config.toml
hidden_size = 256
num_attention_heads = 2
intermediate_size = 1024
vocab_size = 512
hidden_act = "squared_relu"
norm_eps = 1e-05
rope_fraction = 0.25
qk_norm = false
attn_scale = 0.0884
bias = "all"
init_std_down = 0.0
learning_rate = 0.00593
beta1 = 0.95
warmup_steps = 200
max_seq_len = 512
Each number is 128 + 32 x the weight over its row's rms, rounded and kept within 0 to 255. Layers, rows and columns count from 0. The size above them is the row's rms in percent of the matrix's.

# layer 5 attention value, 256x256, rms 0.148, rows 138-143, columns 0-127
size [ 97 109 109 105 103  96]
[[184  92 146 114 116 115 150 141 149 142 159 142 152 118 113 175 152 103 100 150 132 116 204 101  99 148 104 135  80 164 149 136 100 144 154 113 145 166 169 145 117 145 111 132 192 102 190 115 136 116 109 210  74 152 158  93 126 129  97 128  92 119 129 164  38 112 170 115 102 104 100  84  35 135 101 129 139 129  81 132 163  80 166  80 160 183 132 109 160 132  95 107  94 129 181 101 154 164  94 127 153 110 117 150 171 182  74 159 144 112 112 109  79 189 193  81 119 216 147 151 114 115 150 118 129  98 102 162]
 [ 89 159  91 115 118 136 107 116 112  97 119 152 152  79 196 130 143 179 133 182 132  58  97 141  93 180 168 143 107 103 131 159 103 148 126 101 100 124 107 119 176 131 151 151 128 166 202  99 101 164 140 116 156 156 135 156 110 145  55 136 159 146 138 132 167 133  77 121 135 172 130 178 131 121 134 132 141 106 166 185 133 192 105 147  91 108 111 102 150 149 113  95 131 134  91 131 124  87 136 136 142 141  73 105 154  58 125  95 175 162  90 140 113 145 153 134 170 136 170  81 141 108 120 134 167  86 184 141]
 [145  73 123 120 119 130  98 103  96 152 180  93  90 179  88 165 196 184 130 121 161 137 159  73 128 177  80 104  90 119 153 156 200 140 134 118 124 131 128 101 145 154  93 153 168 165 107 192 130 139 136  71 138 124 160 102 159 159 109 101 149 119  71 119  67 127 173  83 114 149 132 123  85 107 137  65  92 106 197 186  76  98  90 108  83  79 149 157 123 123  94  93 103 133 149 119 159 148 137 126 158 154  88 186  89 151 143 103 116 154 101  80  71 138  82 182 173 128 128 146  89 159 132 125 102 146 127 133]
 [124  86 198 124 121 102 206 142 128 134 125 171 154 123 138 115 105 151 143 124  69 130 157 139  83 176 122  81 156  92 115 129  83  75 129 131 154 143  90 134 102 128 113 107 106 111 117  41 150 165 125 130 145 140 129 136 111 178 164 110 147 162 162 181 169 128 124 135 110 137 160 108 192 106 190 205 105 146 126 122 107 144 125 130 151 136  87 135 117 121 182 147 150 126 145 123  71 142 118 144 137 171 143 128 169 199 149  92 201 125 147 156 111 193 112  96 147 104 100 154  93  86 122 182 131 137 125 132]
 [120  33 125  74  80 127  87 100 109 136 108 156  74 120 131  91 102  45 142 128  85 197 145 169 144 137 139 148 111 130  85 105  72  67 105 137 124  92 118 139  81 109 156 105 164  90 122 154 103 115 147 140 136 161 119  93 103 155 116 114 125 150 152 166  81 155 131 119 129 150 106  94 157  72 124 134 114 143 122 141 120 118 142 118 144 155 110 184 191 119 157 201 169 161 161  99 114 144 137 103 139 112 153  70 124  51 127 145 101 102 138 169 104  98 155 113 134 130 140 115 162 106  87 106 154 113 134  97]
 [ 93 125 181 139 151 138 142  88  98 109  65 127 124 176 146  92 139 127  90 113  91 121  87  94 165 112 116 192 152 164 144 151 125 129 142 126  83 154  69  72 109 184 104 158 133  77 103 125 117  94 117 129 135 119  88 102 167 117 139 156 183 123 134 159 142 125 164 104 148 106  96 125 151 100 166 145 151 131 161 151 117 118  94 121 115  93  97 127  66 148 141 149 106 107 187 109 122 111 120 106  70  65  93 150 105 148  61 130  65  82 156  89 138 106 115 137  89  91 187 218 151  82 157 131 115 103 158 136]]
# layer 5 attention output (transposed), 256x256, rms 0.228, rows 138-142, columns 0-127
size [ 93 105 100 103  97]
[[183 125  92 150 144 133  76 165 123 108 155 135 157 112 142 189  63 118  77 113  74 131 149 131 162 146 132 177  98 157 169 104 101 119 125 112 161 103 135 100 112 128 172 164 135 170 162 189  85 107 167 113  53 108  98 116 151  93  69  98  69 156 213 156  85 129  88  77  82  65 119 158  75 110 119 112 131  84 126 125 118 141 104 100 109 149 155  60 179 109 137 138  88 176 158 105 128 132 158 113 105 114 122 148 151 156 131 129 101 168  95 108  78 111 117 156 175 136 164 103  94 129 111 123  89 105 147 129]
 [ 47  91 168 125 102 113 178 102 140 164 142  81  91 116  78 145  82 148 197 128 179 140 131 121 153 147 115 161 196 113 132 122 112 133 114 185 106  68  66  74 108 139 127 159 109  93 155 113 178 165  75  80 157  69 150  96  95 105 123 114 119 140 133 100 157 173 126 123 186 154 121 174 137  46  84 153  68  99 116 102 117 142 149  73  78 170 169 100 118 104 105 128  79 132 138 111  67 114 185 123 124 140 150 106 107 100 142 121 125 112  47 142 155 102 134 153  90 101 145 151 110 153 136 135  81 108 133 134]
 [ 79 132 142  99 153 111 100 124 151 143 149  97 122 105  66 153 155 142 110 140 124  86 117 153 143 144 168 140 103 153 161 111 113 166 135  86 183 161 119 112 122 150 112  70 143 147  98  99 104  86 119 111 134 131 189 178 166 162 114 142 150 137 168 112  94 174 225 179  85 126  71 165 117 148  97 143 120 149 173  95 119 156 129 151  87  68 170 130 171 105  60 141 166  99 164 124 133  86 154 169 142  97 163 163 167 145 100 172 110  92 149 140 126 132  98 168 114 149 144 132 102 123 126 113 163 115 120 110]
 [ 93 147  79 134  97 138 127 173 130 118 129 143  66 137 114 126 155 160 178 116 129 131  73  91  59 148 164  92 165 157 145 123 144  74 131  93 117  75 125 221 171 136 105 166  60  84 157  90 121 143 129 110 146 104 141 126 122 150  96 149 108 101 159 102 100 126  52 130 166 122  68 126 147 177 158 113 170 111  92  88 103 164  74 179 118  94 102 156  81 101 102 124 145 134 120  47 115 173 124  96 103 148 104 138 114 143 159  99 129 112 106 148 126 110 155  61 120 111 115  34  88 114 118 172  73  60  98 184]
 [131 124 157 128 122 121 107 153  92  90 114 124 111 185 112  75  75 111 155 160  77 116 104 152 138  62 133  71 116  79 122 124 130  74 115  76  84 160 111 122 133 118 116 104 163 120 211  90 135 170 148 102  84 123 123  96 167 169 155  85 106 172  97 161 132 139 151 148  61 174 154  51 136 180  65 129 132 123  63 115  99 180 106 120  76 144  98 147 104 104 201 187 128 143  90 125 125 124 134 158 163 102  58 141 106 155 154 136 131 146 165 162 115  79 137 117 121 156 198 121 170 102 152 118 143  92 143 112]]